{
  "norm": "layernorm",
  "init_std_qkv": 0.0237,
  "init_std_up": 0.0237,
  "train_tokens": 1107000000,
  "max_steps": 4223
}
Each number is 128 + 24 x the weight over its row's rms, rounded and kept within 0 to 255. Layers, rows and columns count from 0. Numbers have three digits each. The size before them is the row's rms in percent of the matrix's.

# o: layer 5 attention output (transposed), 320x320, rms 0.0795, rows 150-191, columns 160-239
# v: layer 5 attention value, 320x320, rms 0.0912, rows 151-191, columns 160-239
# q: layer 5 attention query, 320x320, rms 0.113, rows 192-231, columns 160-239
# k: layer 5 attention key, 320x320, rms 0.106, rows 192-231, columns 160-239
o150 108:127094112158117129141135065143168086106164183122100123140125173077146090129114120106122157153127134169136099137117100108156155139115103144147155104145153115154132110102110068138128145175138144119119101157118125151124116158121126078119112133
v151 102:133101148098148108183081131121139133187100155166144136137125118110105084135110119106140131128142155133089114165128113160166129149144149157170084142118102161116112115117124119101136131146149137120124122143121122122131140117160143150085141122
o151 097:153172112162116125119140146124123088180147155175178113147101118147134147099124135072092185098124104128142139103158133118143138141136155144139153145134144124130091126140116109166137122126151135120159159117142140137158115140146118141118138133
v152 104:145126126102104079099136142121113143090123141138125142143136104139119108142091161150135088106131151168133091156114147130135091141152148133161053140141176140138092093098098128124162110114130150132127117121141115152145154101139101096127124148
o152 104:158140117117108152141155122167135132123116131111114078146136125125088135125154123116118117137127133124130144120103163152127160127143191100157127128159114144116137107111124110160131090131155084160126148142144119103162159125108120119097134108
v153 101:116127097124133120122095121120117139119135108130146129128062103138084105138117158132146135124101111102137153171155177148150146109162183126139129116159152100126099130122137169172115124149121070120115131122116114134083126106119162135162145132
o153 097:111134108129126081146130159124132154120054166079122141115142106127168108116136173112127105133160134132123143093119170074129111102125121155111102116090124112127145150081109114160162101126088161145131114137095109114142133125142125108177141130
v154 112:102100134122160142140091116115129129136143112167134129081143104094111140116091145183113078143122158140163161167125134148123106130125137130120133123161095121124152168102090092145118106136132112119139123111162131129124112149139094160121085139
o154 105:127157133143152146138129174113134158117127078112151150127108076067113178140105113112125141133099114135116146125146109096125139142117155126175118126131139118111103113149130128146143170146159163114110105120142114074110132130143110115153107105
v155 105:126085117134137145124143145146151149121159126096150111117126154144127113126130150114129115187179094120142186107118129139122123137116134146071123115143147095124161142100118115114142114136139105138106149132117115084173143169126112147129140123
o155 100:123189106165146106112155104125116146143128152119145143133143126140114118116141111095157089121171071123119104131080142079110117135144127108161137127117158138137178168141104118120140121128126113130090093142111175151122129157108113160136108160
v156 102:139170138090116149107138115113159099109155128121084112116121131161132115117107099133141137110140120114098128110121107132121108161123153123092128101131079144172110140151162145077116167120164079131120131164108114172162167097130131163093119085
o156 095:102095080162140124108118187161122132129161157137136143129162128088132130161108165126090116114145127118133135127139121142136101147132129142142152121141149124169113095104138168122090165105156162119126119108101131140092092090072101115095174129
v157 103:111091091158132128124170165101130092090122117089149154168136105147141196165074180103113140127142130119137090119141151120103123150107139111150087092159154110142123113137089145115131154193188097106158153135131109115129143124108162143164159167
o157 100:138097117161091087152177145142117159101134109158148111098162148128134180150148132150147137150117108084128140125133145125158115138144173145165098114175105113170134174129162167127160133108169154150123151122178118080119142114094126109117095131
v158 109:105155156118076083131141135143139153153145125115142125100142178096110113154115112115148100121125116110119108153152136128170120103117111175125133126115171164155118143134126138129147128115109145138132159159160140141111134148135129136117097118
o158 108:120113136121092113085162138111122145133158124127101156132151175132092109124133167133141111131151153141137125113128129130103124124144144113169157148141150128117158107144112157086226116125114106159125137138142098106138110125162123156084122103
v159 102:160101125130116167107090113135069129131106108149125115142142125121113129093147144127095114151096121138146150104146111115160146116172136124125092130106158145107140134139160137088090165085134135109104129137112118122133163120106117120146156121
o159 103:112170125128160148144128161139135152155100136137187156127161177148128141153168139147102130134106141144131153138076148106090110118100204131116122153124145086150132135128110169104161109139158110118122124081122146155131068096093108120141144135
v160 110:096088148170105145103125143135156145133135108131133163157111139123137130147119149100106103127113102122152106069143120147067128118121141136138180107139127122110106146113128130125119132113152138164156164124123112141111122109158160110122146149
o160 104:140083085132105127124135093127112116079112163102164141105126130137145122106166184140137168155115101116116122124126093087156084137112091131077105139113140072147110138122125089163125147121114104171080130156103169115127110102155116080152100112
v161 107:109100130126128107121112137117128095115143125129120157110150153134112117091124137107132132168136171128139156109102116113154128089083071106170162110107154165130127145124134119094126115068122125151134134142137093143165126129126131136139134133
o161 105:164110107092103118133117133151121163094151168127178165118114173110124181088092110146084147164131139189130131141131146132128132094155156070149122174080161140124147171161189141070083119157108152140151123112151118120119133128148115137103128141
v162 111:115126173170144069146110133156117103122153115108139149168128121134099112142140112168131171116123139140118170129135117132097121104164135133175148173141148139115123105141136131124126166111149125140163141137141127119132149109149137145137147112
o162 106:114122147141109148136122145109176121099149099170119103112124114117104107078099134160109112126138134146089139124148150130138101110167125114087165145132139129127102144161148163104134130087137156124150126085134128130127131170152089133075131095
v163 111:124097117143164153150137118131139190128117125087185131159106144133079087143139116148111163141142148082122123145098131114072106074120141117160145121123150096121126135132139169124148119163154174129140135126111151095146164128130099098185087160
o163 105:116152087087137112159125162203140123110153149146200135110158144134079124110092113146114101144097122147148137109167134108133135114156108134113151118107119143146124126099085064136155127134104104131092125149132136137160144155148150121128132158
v164 104:100101092107144116096162146117136122111088144098152122154178096102146172154115127170136108119149184126133116110165129045160111099152148117108129173106126143092124117113076161132129148149085113188167131154157140150154140092146150130119108083
o164 094:123104105128132170162112076153156135127173120101117137133144096130161168166111126174152117137102167123115158129151153128147142157085143142122064159166147108134112132142155096135160170123123109131112141092123145143127169109120114163105137069
v165 112:130149086177117171131136133073171155149137138100121127098113136160149153146131099165101125133135125139142095166134122103161139111127114101148090140093127165163132097114105126140128130131134133149144137111121145092137166089111147111127111128
o165 107:143128124154106099127139097168163144147146117144134124135126094120102062134119146205109108144124150128127132082151151099157127106136145139096164135114112112124102133138159172094136104134113130154133102129127133109101112158136137101140123146
v166 109:121139098121128140130129116144114139147126114101111119162131117137137097173127107145125129158123147091106161150120166111167073183143114107124113132118149158098125084098152122133152135125128145133114124097130149087122143167110140156153105166
o166 098:095153141126139112122150116097119133094152103162096115132135140157097168178134132100132130136104148139139152088110131134143118118113202157162167157156142120183081133145138113121133116124102120164142131149120104160095098099119113099121165121
v167 101:158122116085184182070134107158114171103168093116104121114108126151114134112132154147114142156107113090158139119107115103087110147106152121129144085099131136129170146109136110111112159085098146138118131131131105114136111149129151164192145151
o167 095:139106117149116127165142125144108106132175121132102116140157089103116141134115151112160108127138135150115187095103178171132123126100136108106132131131173147118127103099143120154117134128128132115082129113126091144156093183123055197138164132
v168 105:098167151098169106111139127114098123117143169106133094127166096108150120153111070112116153176108110131153129134152131112121149160115124068124121122125136166136101141139104143151159158101176164098119096121136136108160092155145162137156126144
o168 098:157150111134137141074124090143121146085128153179172121180148113106140130139127159113164116092111130130109122162152108122090155104146130162108149169153129138132151191106102125105133138157132113166089110190168163108121128101150142111128145140
v169 107:076122113098152109123126155147109136125179118148170140108118189149132141123131146115105115158105116157131156160140146146154105144149111116145139123156166127126113171079160109149085150056131137142155135063136158152129119149114097126125127138
o169 103:152117113144100145122135061134112133106157156144197159121141162182128128108080136090145122127147155145100140087130134131093121115118112145157122119135156139132151134084169143128102134133160176133150147132109124143106123107166139142134101120
v170 108:125089122156138134103098135104141103157118080194115125128114106094114131160140140135095171136107125100158137152142143107148128129178129139111159188119115097139092148129086164137135133120140096096110119136139132105118109119140115117133093163
o170 109:171124103100079139118148119096160148109117134152150109075148153097127143129134178130124142119100165106145111152144148127151134111149110156141082112109109127138158120157129098138121141092132128084134122106121168123147143133150115108148138126
v171 105:146150116149133093107156144079124121165160135136113107110139108134154122124138115109142091109130126203136103107085135115126141150130120138094131120166108095150122146152126123146130154099125107145129115072106145119153144098146144069137097115
o171 102:125162118152136130182158132121101122112113137143105132125140156116151121114113155093117128180170130092149131102130114143039140149128134125131094147114117130152118141109153102157130104152069110149144122125129169093127113126140111139140153107
v172 106:128087115124135097171134143156099157148150149120154151122149130188147153148070097128131145143136117124134125138100106149090108130162188146154128093090094117144111124141127112110106144137143135149180114096098079079140109055130147093143164097
o172 100:133114129165157139165099129131155133121103057161172166144114106104092101109187117116186153117077119178127089131135138102121124104104141062083131097151131116152112142126112114113155090124106144115110123109152114120144144122155168116115193120
v173 101:121136078101088134106139146080104184143110139166124112164126113116110133120123144140156142168057145140109158120161097117164136151103111159134121111147139102115148173155114149132099096141142145135094128097144139152094151152128119140085113160
o173 103:114121107115093128143122164103127134186113123073133100149130157083084171163148098107107103144148139137162140126122152132122138124121107120170124140138094157084108119130097159126127131117144142105139091111141114141140108179109141129146188138
v174 099:148149110142130131104097154117135140103132100140149105132123107091151097094126131119081160126108097119134136121123132114121126157142095113109126078072112148173131126167132160149063097140144152132137178138159140106127071137166086114153110127
o174 096:116125126132090180111138114114140147104166144144165098103106157133148119123131111166094122116091139090130156073144115152161153120136132126148165128107123105104143158105086092100150123108123144123138106141106128177157132136119168110108134138
v175 107:142167123106127122159181094120099142130137102095158095129077114151079126136147141087101101128105105110142093134143151155091131160140162123131098123119139124136142111151099087145106126121128130153145149117128150152105171138131092112133105108
o175 100:128128075104123145133116103114105111135111148159140101152126146119169149126108182133135166132057158095124123117137148147147117133124095136132137153129139124092093133063115145124143166134170155123142082100142116114152130066133205104143148080
v176 106:112130110055108183116131157160136126133176135156136115138106127140120121111149143071119116125144092163137116166076124128127135153126111131106116126191104139130127142104131124132129102120116129125156090163115134119123143100126126118117095120
o176 102:138113073157158137166108157135159097117131156137114099125065176110149131166132166135138145149136140160111151110127130092122168132095126119116112127106139143136116101147102126127133132129152143131120165160103125143154144148088114125104098156
v177 102:147138109107139145174146116144140056131176120122157120139137116140113106112125153112094131123103189108144112104119105089169144111155100135131126181129137183165111102129149136093105117116120114096137116116126116117145123123142128188165153147
o177 104:156100091146116131109164152127166129101110155138124143111149131063159141139111129115148144111136133143129103143133150135149144153111117136162147121133124143164143126120154120133142118137110146146136130138123108152172119171155093111131147132
v178 108:132108175108128128120122129155129159126160114124112062140123155101143131107148107146120066149135103116122183096191143123160120102144146094129154092123140134081102121117089119137108119161170138140154115112148115113125108126154147153133113126
o178 109:162137115127166170082121096159143181086129104112108110107086088121111098124130126111126143128124105130127139152114125103111094133135148112114120135110159101155134072115112151106121160126118160107100168164127187170099152102161140144079130099
v179 108:087127122143154121123154136116103107113150118105082114125108144144159096131131174113124108124143129122141091116104120147131106127143129123111115141154171118157150147109120115108142125122121168123064067115151132166122133111127148124109087085
o179 104:139105124158051135112114147103147140134131117165120103125121106153127127153135162140176161159128163103117142134093124129105149152123084110119161129148138123159164114117124118112062142112063112165082144143130166119165134126139143132167123126
v180 106:127123166122161163143154139157123158151116135158115120140141159130163182136171099102158074105112146096076126123108171149131132138169167112131138154110150114153142125131143109131122122086191145143129137140155123093094138144114119136161109118
o180 104:152074149152153131121138118168136164173109139119140126183153097148142116124126169172150141109121154158136111122136090088129157100116165149154157158149129156138129153160125094129150098123183117098106127126107169150128143102110129098142177122
v181 108:156122129084106156156108157065072115135094095186132141171107136114127148126137095161141131172091132122171122110120145126169103125118140081171152107107129162144128171097128124105093128123146158110100131141142141186110136114119132105112151153
o181 106:135140148112107118071099160124163091098142104146134111147088152104093117190160125139151140102100189104126152136153100155150143095098135111135122126115138100055129114122123116127129112133126125113133096146129128138091114128144114114195116132
v182 103:121114133103163127131114147149131131123149113134129128125141091124101114128130111121119118123161148143114100128136137074137135131138123122121148114125150131120213149205123150133152132137114092139147128143195112171094109093118146108120132121
o182 098:124119099156147055116144141109118119162130154118109120109145130180119135104110087121142137121074133110104094130092135148100124162114147107124145097089143190096128165089146138121084120135126182121096129117134145113179149120113135101160153108
v183 110:141120125130156171112127113168129157132078044093125152149120115143131157138118113147108125128111131110161080128149102140115107124110125138093102190155149153131111154160137117127132106153142126105118105112118114130130112152137135135117147134
o183 109:087094111127107171130130135146104111097155115109172130121122110184138123132135154107158121134121113128130066139153118133162101163127208116146148157086109138119100201106088156153115092163124116120114105168155116161124102115160151169118138130
v184 110:105103142126145100128132152114114129161168088164166152116165145168114112105111163124122130104078161126133148124118126085089151128130159126124060113139147173133148099109131139093131120162168101089125118123118119124154177098130120126125101083
o184 100:116099167149115111114140175131115139148162134161145166139153123117095147172127142092128098136144142147180126139146086146139126160127102114118140166110121124158132114098112129101120103092195135143141155113110146082121148140133139141126128135
v185 109:124077146083146146104107155160102151161128112124089193164110098138116155151163143133100100124077125089161127143107166121089136143107075130171106154140114145145112123126085102124154131170102115139099157149083149178129122144087096132100123138
o185 104:131142154127128133105132152138123165177090106090120091140115144108110130082134129124107095165119143125131111121149111115150160109118122118111121089157100131176149109135116101121090128093101112163129108115136109116091131159140148118158161160
v186 105:140115135117133151129178149101148130106142143113127101119138150111129154131124104107139129156110090085153128104172124120165105150168143115127163095179157154131188154132135097160159150116131100118128171109114109105130091111137134105138122143
o186 099:118169117116103124092106120142082173123100112125131110147145110135115133115130131146157106092130128130168116067136135089134137112144098097115095143149146131141069117086103123108118121140133116119143144099129138108104142158130104127133138122
v187 105:126125200070119193141119129146128148106137138169168103137130125128114121131137115116135154119113126136108148155175107088117162157101117119101156167128104135134152117147140139127106072147148131127128153138142142127140165137101133129108133150
o187 098:157092134168180142110100124153120089113099105104132114145143112119126103107153146125099096113131170122099126132133113167141124205145115118156107119092138114097127103119086149138158120098103124080115123086143091135105134119107134117086161130
v188 113:063114149148132103110142154147119136159144158120133121161117131127101165135125147125095178089141066116121134090106127113124097130146130105096093119122124151119154154107112151127145081094155150133172139126162137063099137127106147148130132133
o188 103:150114178139135113114141134158160092141136113124138099110156120126088112175139065121121144084086142133129144108129132100120139129130119144110112127145159119140126135089128127066130145126147104133107143134163133153148166111126123109112175100
v189 103:172164162111113159151129106112123148108141151124098123140127160134123089156160160150128099156162114107121147138109131145102129134117129096158118133082073083134126142125111131160158131152166142126143114155116157132131127107157123123120086157
o189 099:131135103077133131117129128157117095114126110081117117132120151088137163115125100116161123104122111126104145158114078131155105104152178135131150132135109156137107114170132108118114134108144141125138120138135149107057146134109167125112169170
v190 100:184103150152098150112102098098130136121169088145115101144131136119172132101091158137116158126117097116114114133153152143095137096131104123104093098127123125107124110098102165124136151100198144125175129136084115111118096175147118098116134112
o190 097:111136140103122106134131165159127149106164136128218083131120121124158145155107165170124124123087104114173121090110140115136108130144118154096153137092104155126129148147139108090103132175128128122105122162154124105133129137138111138107144115
v191 107:131147141126141159143128086135157150123135110113105128123106117142098147154139110098183133138151119140119137116141155169150146104081107113126149123140138126119139146101084129081103102165144133135112109171150095156111157114076183104104123120
o191 103:119161121124142161149129109091139111145146150096140076141153126147122151160165150136121177098082117114111109129115082139178096094122105136141153144115143121076120078171162150152155129143108117095105105135172162126122113192145112149085152143
q192 113:131109118161142093116127132107139108098164126159107127134091160140147140131142105157120083120099164087112143116127117124136105103089106094147156134148126075107106116126145100130120155104128145130083132126094111144120119128137123117079120143
k192 107:177136128172160097139115128093126099159187123144129123118081163110142124131124121114207112145134132114124157151116130163176134114110096157131133126152119132129124092153107123118146153112193137121135103111137121108170116112113068087106117136
q193 109:109171162116151106122149113127139156129136141085062114091115113111130125167122136181100107098147111115158162148119101121127110139143100081145170163124100129135143066152145124144128126117120145123114157109106157133105145077121132149116176175
k193 107:139155091132128128203119092066130121122138084145096106139141121125167148174181128164093123105131080105131170115133119092122119108151142148140113116106154129118118084146126092141156157095108098146121101103124134166131154104120105135135157135
q194 109:131153164094100124147138150147118142127114143078101114169164080102126120132126138123130090086127146140094120147138182120073078105133129095090093125136109170159112125098137090157171102137181125129108163135157148126139134142125144101133133116
k194 103:086102106155154131118155128131129136103130110139097090113090102127140151109152129147095144109082102136122096118103135135158111144136084170081116108137143114140148133127090118081115129124144136161137108111142141152137132149184162109149165090
q195 102:136135162105121144131127147114106075141125125116106090131144114129157156093173127126111118136141147097127146130124138094107114140155115159159136144138114107093121154148070130187130113133153142163159114160137099095112127127159116172075119147
k195 105:169089129118141128146124132132114124168095097148120114154152116121107153138137118169128139115091144106108124145124118078145151155110120144169105126150118136093150140124105104134115140143136128137128159131154090129113154115096121140082134134
q196 112:099148125103127136102115141103153120105085093168165136132098132134140123103150171118167107114124129126138176121121166156125061130114090064119083105121123123118157108082129090117083133116145117091128107105102135161144143070126151133148111126
k196 108:149167168073127145097111177163123103144120162129092140088099140130165121102108153143119104150104114127157129112091158148125106107133174159089098122076155176128141134119124131118118098153128119137134095112115143136154123105121123114169088107
q197 100:155102109116123144113129126114134157081132147166145101114086142100118127133120147101122141143140099149102096134134110092126150159120160130128168107136128133126108088108153114167136111113103109126101122160145130155144095123119100156116101113
k197 098:135110094145117137148139128106127137105136129094130094106059133130107156124183128106116106107166130145125145081111128193144114181123140105143099154107102099153090109122155147132131110122098100123168115136117120137124128131105140126114128143
q198 111:119079115123131118146120164118040111156124152154138128130125142119152127101117122114121103118124150131163140133130143134132080128137106149139157141163141126120121144131149145154117151098098086129113076145193123087076101150126167131155094155
k198 097:089122126108141156146144157105092093105124166128166149146088143151171126114114126124146159106180114128201134143140115106136103122119144168203146117139095089134104125124067130113143138144167112131117097114120120104133101171167146110092130193
q199 102:121154090105101058156166124128149146153142136092116160133135161139148164152088154100120138136132129166171150119101113121090101144140171120128151127120129141136137098109109121119131128127163120108107138089118164176136132114147102119157130132
k199 100:098148123081127128147105131105125142158105103131115174148132088111166132130161125127105139119118126097118158134163152147113116133110124126147156164185146104073140167135141150186094120168143152148142136105100119122160112138120110114165120139
q200 108:136136114122093132109119122121142155090114113133128168125152139151122072112139146124152142106112132109059129116111155105084131179128110153109128100100143119120126111097151137118111100123135135153109118172148097160098117169124109121157152127
k200 106:102126112110126117129117145132147132113111111118125144145126104134074111130084123126128178145142139138124116144116163147096107132113153144139084092138139114150154156092137151125163107085112136128144165092133133141096139143141139092111135134
q201 102:098174143137148093137146103139110139086148149108118105134169077122129124115096113071134115072102115159139169126107138103169123119119109148094120160121111157113149119124103116096117133142129104103121125141058125113105128123166177190145174150
k201 104:133126124147127126137169148134140097088170111101128122105147086127141097145153123113138123093132114121132142096146147117124051154127162130149119111117124097139152130090099096148078106180120082126123127113125098124150132157095111133134131118
q202 104:136157100075102159130145124108146098115139124133138083130140133148136085166115117112119173094123120186117164152164124127091108113077171138108085141121125103124132150156191145161123090156122123127157114133125078138123128146153173124102114139
k202 101:101142154126103089131128159111143103155109116146116142156138166117098128151113111099144103099185120139109124124139110109137109137146175122120149090119151116148174095108168133147131129124113112138146145137131098122071173156130124092158103168
q203 102:110152071103162103117147157141168136076111165082151181147166124137134141139119099148120142144148145118124119136082169126118144148101113075151123084106105131171174137131118139112146129111122134125133092104127165125121124076155096116151085171
k203 099:125132162090152100122106135119130143126122111121111117156121118144115121121143147106085098173126105155173164103135169136120117137154119137098125150086132098114093129131115124105144121113130094162116118155095152094147094135145130169122103099
q204 097:151146116145143141140114084122096102135107155144126084156144107095134099108131118141119165162102083165090113139136097147123125112124087154138130139149140124099110090130155147117111065113185135104164113107207096134140121158160146145157126125
k204 101:079126176147148161166140115093097134130087148099137149145125158138096138146103128146091160108109111151085145113127163139138123139151103153175076110130131135139112129174142157150102147110112139111140143154166133112124107107098163110120107112
q205 112:151132137179104156141134136122108134131157109124138095102112161127135155131129143141123147122118109114100120170125167120127107133129158133148183126097146098142156130105113140160158138186099107145157127113190128180128127168165103112114124125
k205 097:104113159175103072134130146116146162133134121110084069086122087148141102115110161105139098137143132099142143102150106132142127106132138145116123138113080154133158146162173149133164162127132087119161112136155145153087113145109112109118145163
q206 098:123120095122122148112122129152094112166126086080112126118110131149106079174160133087124145096142130124121134098151155102089089099131113164150123108176109167125121104104144128132106178126145147155211118100182054125131098166147086122111115175
k206 101:153160164133159141102117149127131142134138121101147160136109150127127128157124156139108134115149162133147159130102149134093102100081138136150087127085137127088071151102163135122189152107114113108151158119137112152127135125152110133114082144
q207 102:130114116114137099104124144131117148124107097100140108123138150146153154164151060111123143075155146152156146126115086070170141180134128124166159092160140128115172126104124147138146086152108169167102110182112096149134063112140122076137092108
k207 099:155161113135114143104117145103108136121112079095113146129070138130120116129150125127124133116110140153164117129109121062155149147162136138119120145186151101132126144128090088183138115173138140120084084134104149163123153109119148119138109101
q208 117:125126110143101144108136146134155123112124130129136126134121132173096147079128099152109151169156119136122104142175126134143123134124140121097119110117121104110080145083089160087117094099132152097133144106126056140141138082086152142116161159
k208 109:124101136160088124091129132121176144080131134138132120140128116147099125119110116111137138173129122153079111132147134134144115128081149151093176147131102156109150133161125152145122096147127152121119112116141097127149128104106138146143141163
q209 104:115106103121126143188115136145148138175159168069134141104151148162136094136097143159137095128132132125131084178139104121094182130140126111136117152112136191097146145105129155150097153099120143144129109120113118119129114105133133148095130135
k209 100:148114110106110145122126118127113181173159125130150102114140157128115134100114129122155120163136136168107161138129095084132140107138132106106176147183123178140141121096154128133100141123097111121129129122118203135141154087138120123097158146
q210 098:122163165185166104094135142147127160132118095121081122129139138153140157175101141165144122112101149129165130157124117146130140182115155147091131116148133149131109126105120102111098153123121141131124130150125130143122144138109124100134141131
k210 103:191117114142148121105109150139123108147143154155108138146087123135119131096162127169123111087134137142149147163134142144075126136164125133125171121093136139122087127104114125123117137113108211099061129129144131104112106081147133098117158167
q211 119:162138097086081131118104138129097157132106110100131146121123166130179149123141103136142157105089162101134120089166144101131118159153123123131091166126123132081111110060101140189082130154112131158128060133161138160116105169174104082127101144
k211 106:168138039127165107135094131113098117101191090157104138137126145126140152113132121139128139129141076116174125122105132111126161159178152138155114167117121151088129141176163125148132098163114119110140138127156117140134104164109151138114138154
q212 108:148141159114155124106083139176138123130085143087138111120094136139151180122131131125113163136127133140132162153140128138134083119125137073117120117105151122096069114150128113113131125151121127141132064140176127147144084129130121131112098109
k212 099:108128154098170113144126108105123153131136104137155125096111086122094145197158104115140129134128157159134127130099119101166147127115112107127098123134171161091138130147135172111141107112104123149170097130113116134143115122104140130118162101
q213 115:130116067113161140103108089119137153113093122170107118088127145098174106099160131118132127138138147081145113117155134099113093120142111113121116081168141109116177136147130166150122119132109102189124092100168135150114130181161125131159137142
k213 090:164120164153130151100134184114115105126125106152139145139122118132130078164124147110149106136134122102143113146140125118142128139164095145174091130149110109101153176139119147096156134162135124131111163090098116169121155098117149149146095153
q214 105:163144067145139152171124135119109137131141139134150110160097124149136128110174134113135146127127144141104173127143155144101136125151146164135170206167157107087086122093087117123125183135093119127122099119166081106136129084180109146115108091
k214 096:122139125145107132128076149131122119147135120145116150081093147162137141148165145125117121135134131097132127139080119131083140176123151119150128167147124131151088147109133183123140108112079157132120130151124110134115125134119129100099191136
q215 101:114146071135170145148166139125118077147159128163116144127134135171133097094144092113096086168146085090110146124114097152136087099121113138127182144132120122118106132092132142126158177105140128108106169148076140116112101087104066128127131123
k215 101:101116087098154168148174177165133136118142110122181097148133134146113145140081108189105104145142142144097139156104085143138127098124135087150121131099136144116115102132144150101065087081113134102140136131116127152110138148140112095118121134
q216 125:133119146108137090165157177135114165130147141121108112127141152115123099167098148134115126160133114128131184129092115145130120139125105151119129097130139129159114125136122132097083148122206187105097121105101123103109131096085101136141162128
k216 103:130134122099148083165111114130170153179128122142156087156130130124121126160108201144111124165066115180111141138118136105095163139143130154104103078129111123113140128144147140159139136138151150137115137089152145151104108150165111126130098128
q217 102:097135131155120128160101144158129140138105124122119175110153161116121165107152131131126090112114151072097115155116127141120092137095157117104141136121109156116150144123169138123163111128118103137119105088137079109100116155116136126149180099
k217 097:100168136111078126141115172107105091141118156106143172158162140142103163114149122080158112183147091086130137122111147155148161178132170124136141142120141149106149112143156138143142111140099138087135070130107119149096153166112115120126163134
q218 107:139129125099141155069104171148118106173105144103130170136138104115139121159180162144138142103122126131145112135134117183152112149107141162069106130131082101125112122161080103137145108092107141101179133110139095125125131124131123123165149139
k218 103:185137165131139137130104132163107173171091156134194155121146133127109097103178131121152094044128101139160139146111137134122109152110093139105126143146113141117129110104134096122111134075140167125109212149140134137122122118094137096163109153
q219 116:129109146129132103155146103144166133136133197078149153118144132118123110113091130114072126155132126165089144114164091171138110112151126126106113136089072137135161136154165116100135145119141121136118154128058170117123124101120171175148137130
k219 109:103096119147139096114139092146132128108087149068128087176141130118124137140149144145118104174132126135135145145148164155203115089151153098109130146120089100114135160137150137113120133155097122129141129136071162174109167156132143147109138154
q220 106:126073151072147091178156113127162118122110127126135107109125103149099142088125125135108112093131140120131146117112112102122142131148081112150129074161109118087083121119102105117090142134089135086136141151109116129131180154142209183116122103
k220 098:130103109119129120143159114142115091154129142154105148141142138116120132107122131104091098131119123153150107167097148147097138116182069168139070120113131153102152096129152141108148119172147092164108124113116117127153136139142147127130144113
q221 101:162098134173144151105083162086127158090117099132114121101090160101134154130144123145106191129131144082145124139108117117117140138138079144142119173128148073146177120114180123124130103089090130136115113132118156155127129118158120127150159180
k221 095:146094113134160132132111135133124140115133110127121097137128105137112092119137127123101132113130150142085114111137087154169146128105088159098163089154129140096154119133119091141163083111142164096122089158136126108125121144126132119127150121
q222 112:142127129135118121148147121108147133131163113174125095141119137093171131118176173078106081123131118113137166147135145104091141145133111123132142108133113151101106118130147162126135105108140095168114093122157155137196146156170087121134096125
k222 111:100122150128133085153146150128088125104118153156131153083140077102162146125094132108131118073128130169109132098142150147113145145114123077135144105142105105150096144113199165131117098128133064123139114110077133131134164141142105111101105133
q223 111:143117174118106111157174101125135153145134160137168106180130104123116136108155169128111105109127112113115157098115123135141161096129107163161134115099158140118130150137135160113136086088165144144116162115086102117107148106119146136099097158
k223 101:141160137164113124130166134159115166127159101094164137154150126143143133091136176166079131132150095134102149133158138095098148116099141148139112098166110137123122142166138113105061135126134109123135147130112166121109153144115135111123113170
q224 105:181142147121124118131154165149143138172078110158184120174114157142103131113103116108120144138161142132092162145117124113155144089133124144148143149101089115137131133168193158092143137121153132108069111146129125147123120126100148176131154075
k224 103:130119153119092089140139117164148148155119126187150129177098102130109084137120136142094146128162161123128131121125114167142160130125096133115092095154186134130147165180170136152119132104122116088120144180152137165095090152100113137089128118
q225 103:118131109163104059126120127123155146127136123163169134102129140139108121128102131145146090123133153105115123119110131157124133156080121110112150131122142114139096154141149099124160120103113140140143153136148105144113188194133135120116111116
k225 102:138091107106103104129076099121103094121150138163133117152170120105151147080104109124169109106166171109109119123133131175108093161100126179092171128147111150139111129143113098114133159129128149134137119113124125131140136154119172121089122168
q226 103:171116106143104161110136162124138114134138122086118114105163089149114136139092137145165127129143134080108122171139087175156115148109122130143095101193130152096188097140107156134073095129155149118094165127115127110148166155115188110100105151
k226 097:157116155130124171147112131112107107118126156112112105100132121138149146135113114112118127146086134105094124140122120101112112122118123154111073125117107141109176116110149121145168169148170167125086114145150110118133127128144193115086085154
q227 112:140139105139140128148103136096120124092172114135129135128136137134149131107156143127146123128146116106128147157133174099159163094105151147157141125133134100127108131111139143085105132118099140132116120169132128109160100153159116114123118154
k227 104:106138114128134109128119122126175140118133127160141070101137138151195105122122148143097110123137148135091163122125168151115165145133112083151140143127127119129115146098152185120153139118131115119126124153098123140129133153143119131124093118
q228 101:119121117108176145106135114107163125128129090136142121094139143121124122153140128172136123089092117130156142156120123111150115102137094142096107144141146134090091110147116162167147148095117152086133137120153135133129139129169152135123147122
k228 102:143075132157106126137112101125131158141092131116114139146113179121088129099142154143180108109098135114122096131133134143159081116176084125157091139144146080143137110130138124129124115098114150134116107126135160143142117126154104129077112143
q229 115:122107175138086145158162127130143119131139135144129099141125143112093143115117117106191135117130107136106122097177162143106107082097118162132136133138145155147122132160155133156144114115085132157117103165107121122119106184135181107114144129
k229 106:103129175152111128134214135151129105129135111135152111110132174138098123138121102092163151113130095163102094155120093127072090109152137139143157080145165125129167125155118109152115124102114138127118126147137139121111107124126155129135136133
q230 104:137143177102124102152133128127149150129094162117122079099148096111141102153116115087115108110102141124133147128115111130095150158137117123134104134115127153153174127120129147099143131132149144149156120143141120117141144071124146149167159156
k230 099:109125102160146141134137128081161135097104103147142132121159093098150138132150171152090121111149135143117160129140154135095120166135125135102094128066080118115179102121132133156105138160158121129129124118119141114116138106150130144139131148
q231 102:082121155129106114154158103091076113138138159076072202125112157138104128149130110136134154148148075107118115152088140126089087146126123140140077096121118114101169141156083159087142131128089112143162137134112140149123159116121147138135140148
k231 105:082150114094125121161168104102129123115130123124146169181152122134119153142139154111094149123123137137145145133128144147123127162111111098117121146134133121089111159123102152117138109179115137119116184179101155126092093113142141123143140082